Weights of a small GPT-style language model, trained from scratch on English Wikipedia.
Architecture: RMSNorm before each block, rotary positions, untied embeddings.
Training: 138M tokens, 5901 steps.
Each number is 128 + 32 x the weight over its row's rms, rounded and kept within 0 to 255. Layers, rows and columns count from 0. The size above them is the row's rms in percent of the matrix's.

# layer 3 MLP down (transposed), 320x128, rms 0.305, rows 22-38, columns 64-127
size [100 101 107 100 102  96  99 102  99 103 100  96 103  94  99  98 109]
[[118 144 154  88 107  41 107 172 105 116 139 127 152 126  77 175 197 127 174 118 159 119 149 117 136 127  98 200 111 143 138 103 143 104 192  84 148 149 126 195  93 117  98 103 123 112 144 122 143 168  83 124 136 151 133 109 133  70 174 171 114  89 124 186]
 [188 120 154 112 175 131  65 118  91 131  87 145 120 103 175 140 160 112 115 179 101 171 120 118 134 148 169 139 139 158 117 146  96 132 119 147 177 126 130 120 120 179 108 120 147 144 102 225  87 113 135 161 134 162 181 107 113 134 145 123 194 107 125 135]
 [152 124 110 143  94 103 141 122 113 159 158 179 120 130 153 100  94 144 117  90 143  87 180 155  93 136 165 152 154 138 102  57 153 113 106  78  99 139  96 101 119  98 149 137 111  54 147 147 122 123  84 111 103 115 123 150 203 142 156 116 130  97 127 152]
 [126  96 142 112 142 100  98 156 131 170  58 100 159 147 127  98  88 166 133  81 143 131 114 163 140 121  96 137 138 110 157 115  86 156  55 137 180 109 157  90 162 111 112 150 156 129 124 155 134  93 117 125  88  87 103 102 124 182 147 151 104 154 155 191]
 [109 115 116 128 178 142 160 131 105 115  78 126  64 110 126  67 152 137  96 154 146 162 104 175  72 117 147 109 131  98 166 115 100  58 150  94 104 159  98 150 119 132  93 117 103 139 151 169 143  77 159 209 109 151 139 147 104  99 102  92 111 121 152  72]
 [100  64 169 188 121 182 107 149 120 100 175  76 125 112 121 115 107  43  98 109 131 135  82 138 110 117 103 139 124 125 160 169 120 168 188 110 142 102 149 165 102 189 128  98  65  80 154 173 126 129 124 108 118 118 170  59 111  91 102 158 148 129 102 144]
 [152  90  91 145 160  81 188 150 162 116 129 193 159 103 142  88 135 142 137 136 115 123 152 145 163 119 138  75 162 157 146 143 137 130 212 138  86 114 101 143 177  88 169 121 129 160 122 111 185 169  82 151 162 118  95 109 128  98 189 149 151 107 178  92]
 [105 206 122 154 145 188 128 129 109 112  96 129  89 100  98 123 169 142 198  95 112 151 125 127 167 168 143 100  91 153 133 141 124  96 143 167  93 141 140 161 126 147 141 126 170 103 146  86 115 109 130 142 112 184 114 144 122 138  84  96 132 153 164  54]
 [121 161 159 123 114 176 107  89  67 185 141 136 124 137 183  94  62 136 119 136 210 118 135 115 143  77  93 208 163  90 107  94 140 132 141 144 130 157 107 157 197 115 112 166 131 139 135 131  99 128 145 130 103  99 174 138  96 156 148 168 167 148  81 100]
 [ 95 119 148 157 123 167 197 156  79 139 127 132 136 107 154 110 136 146  73 140 128 149 165 122 113 126 149 118  86 120 157  78 106 140 146 144 126 153 146 144 130 115 104 125 139 102 173  80 147  81 150 161 174 165 119 124 112  86 100 111 120 168 124 137]
 [140 189  76  92 108 158 130 101 128 111  51 132  99 112 183 158 164 103  84 128 185 101  84 172  98  79 132 188 180  93  47 133 115 159 138  93  53 167 148 108  79 100 162 134 112 137 117 130 130 132 144 122 113 115 123 173 120 108  96 111 134 178 119 110]
 [158 174 114 175 186  93 138 117 173 168 188  20 115  87  79 132  90 167 123 127  69 149  96 104 133 107 138 123 139  91 127 106 117 132 107 147 121 146 157 141  93 102 107 115 159 120 127 147  81 157 129 156 107 175 103 132 151 119 146 108  73 140 155 171]
 [173 117 110 114  73 198 116 165 102 114 156 114  25 175 166 159 105 134 122 113 190 200  94 107 149 166 129 117 152  96  95 172 113 133 108  87 140 122 151 117  99 110 150 114  76  67 170  70 104 165 133 138  72 114 120 121 123 100  81 154 146 154 159 161]
 [105 161 154 139 115 115 114 121 112 169 208 178 145 134 187 113  33 100 114 142 182  76 127 169  82 111 112  96 132  88  91 171  96 120 164 151 128 234 135 139 106  96 128 156 138 132 133 128  97  96 175 111  83 116 113 155 162 172 192 156  84 108 156 106]
 [130 135 163 159 122 142 143 189 121 156 114 163  97 110 130 160 183 124 165 123 142 142 195 193 122 142  92 141 148 150 108 179  56 162  99 140  88 104 143 112 117 145 201 146 130 171  90 154 117 133  38 169 132 126  76 141  84 100 173 154 102 155 152 187]
 [ 88 144 161 141 116  96 103 145 180 140 166 123 154 137 111 110  99 130  77  76 137  89 163 108 123  98  81 131 172 108 151 154 167  78 119 135 140 135 104 143 114 170 146  66 130 169  76 136 164  82 134 106 113 146 113 146 134  36  41 142 168 204 118 163]
 [140 142 212 135 109  81  94 135 110 135 106 126 152 132 111 149 153 144 143 160 146 156 115 103  83 140 161  87  94 160 145 169  82 113 162 132 164 184 132 120  96 192 139 140 131  98 124 101 119 191 121 118 108 139  72 136  97 170  73 165 137  73 119 186]]
# layer 3 MLP gate, 320x128, rms 0.309, rows 23-38, columns 64-127
size [106 103  99 103  98  94 104 104 101 100 100 104 101  99 106 106]
[[ 91 135 145 117 138 159 147 193 100 126 106 144 154 114 135 146 173  84 173 139 130 184 109 104 114 162  76  87 147  76  94 149 212  97 128 102 121  94 117 110 148 120 137 117  97 111 147 179 159  77 107 182  71 136 140 110 128 155  79 140  69 119  95 213]
 [140 134 132 149 111 109 159 139 120 116 158 109 101 127  87 113 116  99 132 171  94 143  70 151 149 155 137 116 125 107  96 162 136 115 144 121  80  87 112  75 154 184 121  59 104 124 188  93 165  86 123 104 116 142 129 115 141 134 183 132 163 189 110  92]
 [109  72 170 152  87 141 171 165 171 157  66 192 144 169  99 140  86  66 135 137 157 113 101 130 154 152 144 145 102 138 154 131 115 116 136 147 145 164 131 133  89  97 123 175 112 120 161 141 116 167  82  91  94 105 168 128 152 127  72  97 129 132 148  99]
 [ 92 130  90 146  91 121 126 101 163 123 106  94 118 113 161 111  97 171  95 155 159 111 129  96  67 112 158 114 172 101 129  83  98 118 116 132 148 146 150 121 157  82 160 150 133 111 112 115 156 176 106 127 182 128 121 122 166 116 146 170 140 144 107 133]
 [175 156  93 117 118 148 146 145 147 124 110 127 135 127 132  95  69  88 164  72 147 104 129 100 147  96 107  65 105 148 188  89 117 109  55 126  83 182 136 119  79 149 114  80 102 212 142 111 145 120 156 177 120 103  66 112  81 166 140 140 110  94 132 144]
 [153 164 149 129 150 160 137 152  98 125 102 135 146  95 154 131  48 141  89 127  78 150 126 168 153 166 187  92  77 168  83 111 117  92 213 100 110 192 117  84 119  89  53 139 133 121 188 139 169 154 146 113 133 114  77 116 127 161 167  97 132  81  78 159]
 [134 118 133 134 152 117 170 115 169 154 116 139  85 121 156 101  97  47 187 187 175 140 173 168 135 165 109 124  93 157 155  85 111 112 131 129 127 159 146 132 113 172  99 134 177 160 150  90 180 149 164 136  83 141 132  81 158 138 169 168 131  99 139 128]
 [127 130 111  80 145  88 124 144  88 140 136  66 125 162  98 130 144  96 106 187 130 117 105 127 132 119 114 143 133 154  96  88 103 128 172 161 177 120 118 188 133 126 169  80 181 105  99  88 148  82 166 124  86 112  94 140 101 123 132 140 166 109  86 127]
 [148 151 138 142 151 113 124 121 190 151 147  86 119 174 129 163 158 116 148 166 144  59  91 164  73 128 142 141 109 136 115 113  96 162  97 138 106  93 126 124  88 177 141 118  87 143  90 184 101 142 124 188 128  90  99 109 147 115 158 144 119 114  56  77]
 [123 166 178 173 174 151  85 125 144 159 138 142 114 123  93 144 121 123 109  66 163 127  77 150 144  89  92  72  88 157 168  99  98 124 168  93  99  95 154 114 141 129 192 155 171 191 162 148 135 156 153 152 125 181 111 148 112 109 163 137 124  40 128 105]
 [144 151 121 104 127 137  61 132  98 132  70 121 143 115 138 163 155 130 217 116 142 105 130 112 124 163 126 112 162  75 114 151 140 113 127 113 206 175 101 110 107 125 167 122 125 115  68 120 149  73 150 112 108 102 150  99 143 139 105  94 105 138 133 103]
 [155 188 170  55 122 160 106 125 135  31  95 105 151 136 113 117 136 181 155 154  81 135  93 142 117 164  85 190 109 104 171 114 122 109 165 133 141 181  87  78 147 108 157  80  77 140 173 119 157 135 144 129  80 119 117 126 110 125 153 163 119 130 176 156]
 [111  76 143  77 179 132 120 149 100 165 117 123 157 164 121 137 148  90 118 161 154 114 123  86 114  76 165 151 105 113 138 141 103 145  76  72 149 148  94 159 175 130 113 151 138 216 134 193 181 168 102 124  71 175 175 150 145 114 161 163  69 117  82 111]
 [189 129 172 146  66  77  95  98 134 163 121 168 114 111 194 120 122 145 159 121 109  71  64  89 158 118  71 114 156 128  86 152 102 152 125 122 147 108 184 159 126 124 130 114 127  86 167 121  74 150 170 129 110 138 128 141 180 155 109 150 201 149 160 148]
 [175 117 115 178 155 105  95 122  66 168 157 139 151 107 170 127 177 158 163 160 126 116  81  86  95 136  83 129 141  62 135 104 126 125  84 174  96 138  95 164 149 121 188 103  94 178 144 158 101  46  73 142 136  92 147  88  98 119 129 165 142 129 185 119]
 [145 114 131 126 171 102 110 148 168 120 124  97 115 140 136 157 134  96 180  95  93 121 108 174 152 130 152 169 150 172 109 163 132 153 156 126 189 135  96 141 135 122 132  69 141 156 113 127 101  98 205 131  65  86 116 180 148 135 188 127 138 192 162 178]]
# layer 3 MLP up, 320x128, rms 0.316, rows 23-38, columns 64-127
size [ 98 102 102 105  96  98  99 100 105 103  93 109 106  95  95 100]
[[170 109 103 163 123 153 129 107  98 126 150 143 102  93 123 130 132 107 118 104 125 102  80 175 112 104 158 112 176 123 120 147 101 156 124 101 128 109 112 132 108 144 108  72 117 105  78  95 147 124 205 136 130 126 147 116  62 116 131 105 150 140 131 102]
 [118  91 140  95  92 135  71 113 122 115 110  96 155 142 121 138 118  89 162 105 104  98 185 166  84 206 136 170 147 146 157 153  96 118 132 146 140 166 119 120 186  94 130  96  94 137 122 152  78 133 140  90 150 138  64 132 160 160 148 177 121 128 192 139]
 [150 183 146  74 177 149 130 108 157  74 138 129 183 127 110 138 107 140 139 134  97 116 122 135 128 157 119 143 135 113 171 102 178  93 181 119  96 173 147 159 123 133  87 173 112 161  94 129 122 113 181 143 126 111 157 105  86 122 102 135 116 119 140 132]
 [ 96 164 113 119 112  77 103  92 149 140 131 121 123 154 149 160  50 170 114 145 122  63  70  53 112 134  79 115 116 129 164 103 140 135 120 158 174 106 191 113 100 124 126 149 109 160 131 136 109 167 131 151 143 116 148  81 157 168 128 132 137 150 106 161]
 [148 100 161 134 131  87 176 155 139 184  69 149  94  84 127 141 147 112 137  83 136 168 136 136 131 124 153 104  74 128 124 169 108 152  77 148 101  76 162 120 140 148 176 121 169 146 156  83 142  66 136 107 148 104 112 110 112 142 107  95 149 126 115 132]
 [124 109 108 152 113 118 115 123  48 226  99 148 197 144  83 148 167 117 164  92 132 152 125 116 136 109 117 123 124  94 133 125 123 137 164 129 101 109 145 173 106 152 153  83 162 106 144 135  91 168 130 128 161 175 214 124 160  97 101 192 171 113 108 148]
 [ 74 164  91 100 155 188 129 132 170 126 140  82 117 171 130  96 165 106 116 138 109  81 146 127 107 171  71 142 124  99 197  93 176 148 106  71 112 162 165 118 146  90 168 108 142 111 156 174  83 153 121  88 137 131 139 146  97  97 160 121 125 141 151 158]
 [137 136 207 133 110 123 160  96 183 137  40 126 139  98  94 179 170 109 152  85  98 149 144  83 188 108 155 165 136 139 152 114  94 123 182 154 138 137  96 136 129 157  82 112 111  95 145 128 106 159 120 170  73 103 149 159 153 121 118 124 137 185 114 161]
 [161 157 199 163 166 142 141 176  59 159 115 143 160  42 141 186 112 219 125 173 121 203  95  86 148 174  97 107 127 127 119  87 125 128  68 106 140 117 142 140 140 150 156 159 111 130 117 143  80  88 112 143 143 156  97 155 117 136 117 114 177 120 131 135]
 [108 108 153 141 105  52  99 168 100 172 119 147  83 186 122 126 127 127 114 173 112 132  66 121 144  99 123  84 136 110 103 136 133  93 138 174  99 127  93 135 145 117  89 149 135 137 156 161 148 149 150 172  77 135 198 141  80 170 126  64 130 149 135 187]
 [155 125 182 163  95 118 150 109 119 121 163 150 213 118 117 112 138 116 148 167 121  67 141 192 109 110 130 153 118 157  82 119 140 107 118 162 160 101  95 113 103 159 166 157 170 161 111  62 156 157 149 150 168  94 130 133 131 172 175 158 136 121  95 137]
 [154 151 161 106 152 126 188 164 155 159 115 119  81 150 124 125  89 174  96  90 111  85 111 150 155 138 139 139 125 134 130 128  82 115 218 150 188 133 109 135 124 151  94  81 152 135 156 127 124 138 113 134 101 171 150 102  84 185 125 124  58  78  96 168]
 [122 145 122 122 129 131 148 168 134 207 128  95  48 102 108 168  97 144 110 139 134 136 145 156 118 121 110 154 107  48 207 127 168 220  85 175 149  85  96 160 124 172 154 186 112 154 119 161 116 141  92 160 130 124 117 123 107 140 114 121 134  97 164  82]
 [153 127 181 182 173 102  88 147  74 136  85 132 163  99 155 140 145 129 127 138  98  89  74 124 149  59 141 139 112 115 121 155  69 134  84 150  92  94 171 183  91 123 102  74 117 130 128  96 135 190 122 162 104 226 119 152 132  84 113  92 163 138 114 136]
 [123 145 115 113  75 125 147 104 163 125 167 143 160 133 184 153  89 132 115  40 155 130 164 135 147 109  95 151  92 167 121 176 152  68 137 119 108 168 136 101 107 165  51 124 124 142 126 135 148 164 143 176 113 111 103 102 184 118 166  79 119 100 112 125]
 [122 120 184 136 173 104 104 145 123 129 101 166 170  83 127 146 110 148 132  88 170 152 134 146  49 113 115 112 122  79 117 103 183 159 170 115 161 113 132 110 118 168  97 170 136 112 114  89 128 122 151 132  91 175 129 222 141 129  63 129 140 166 108  92]]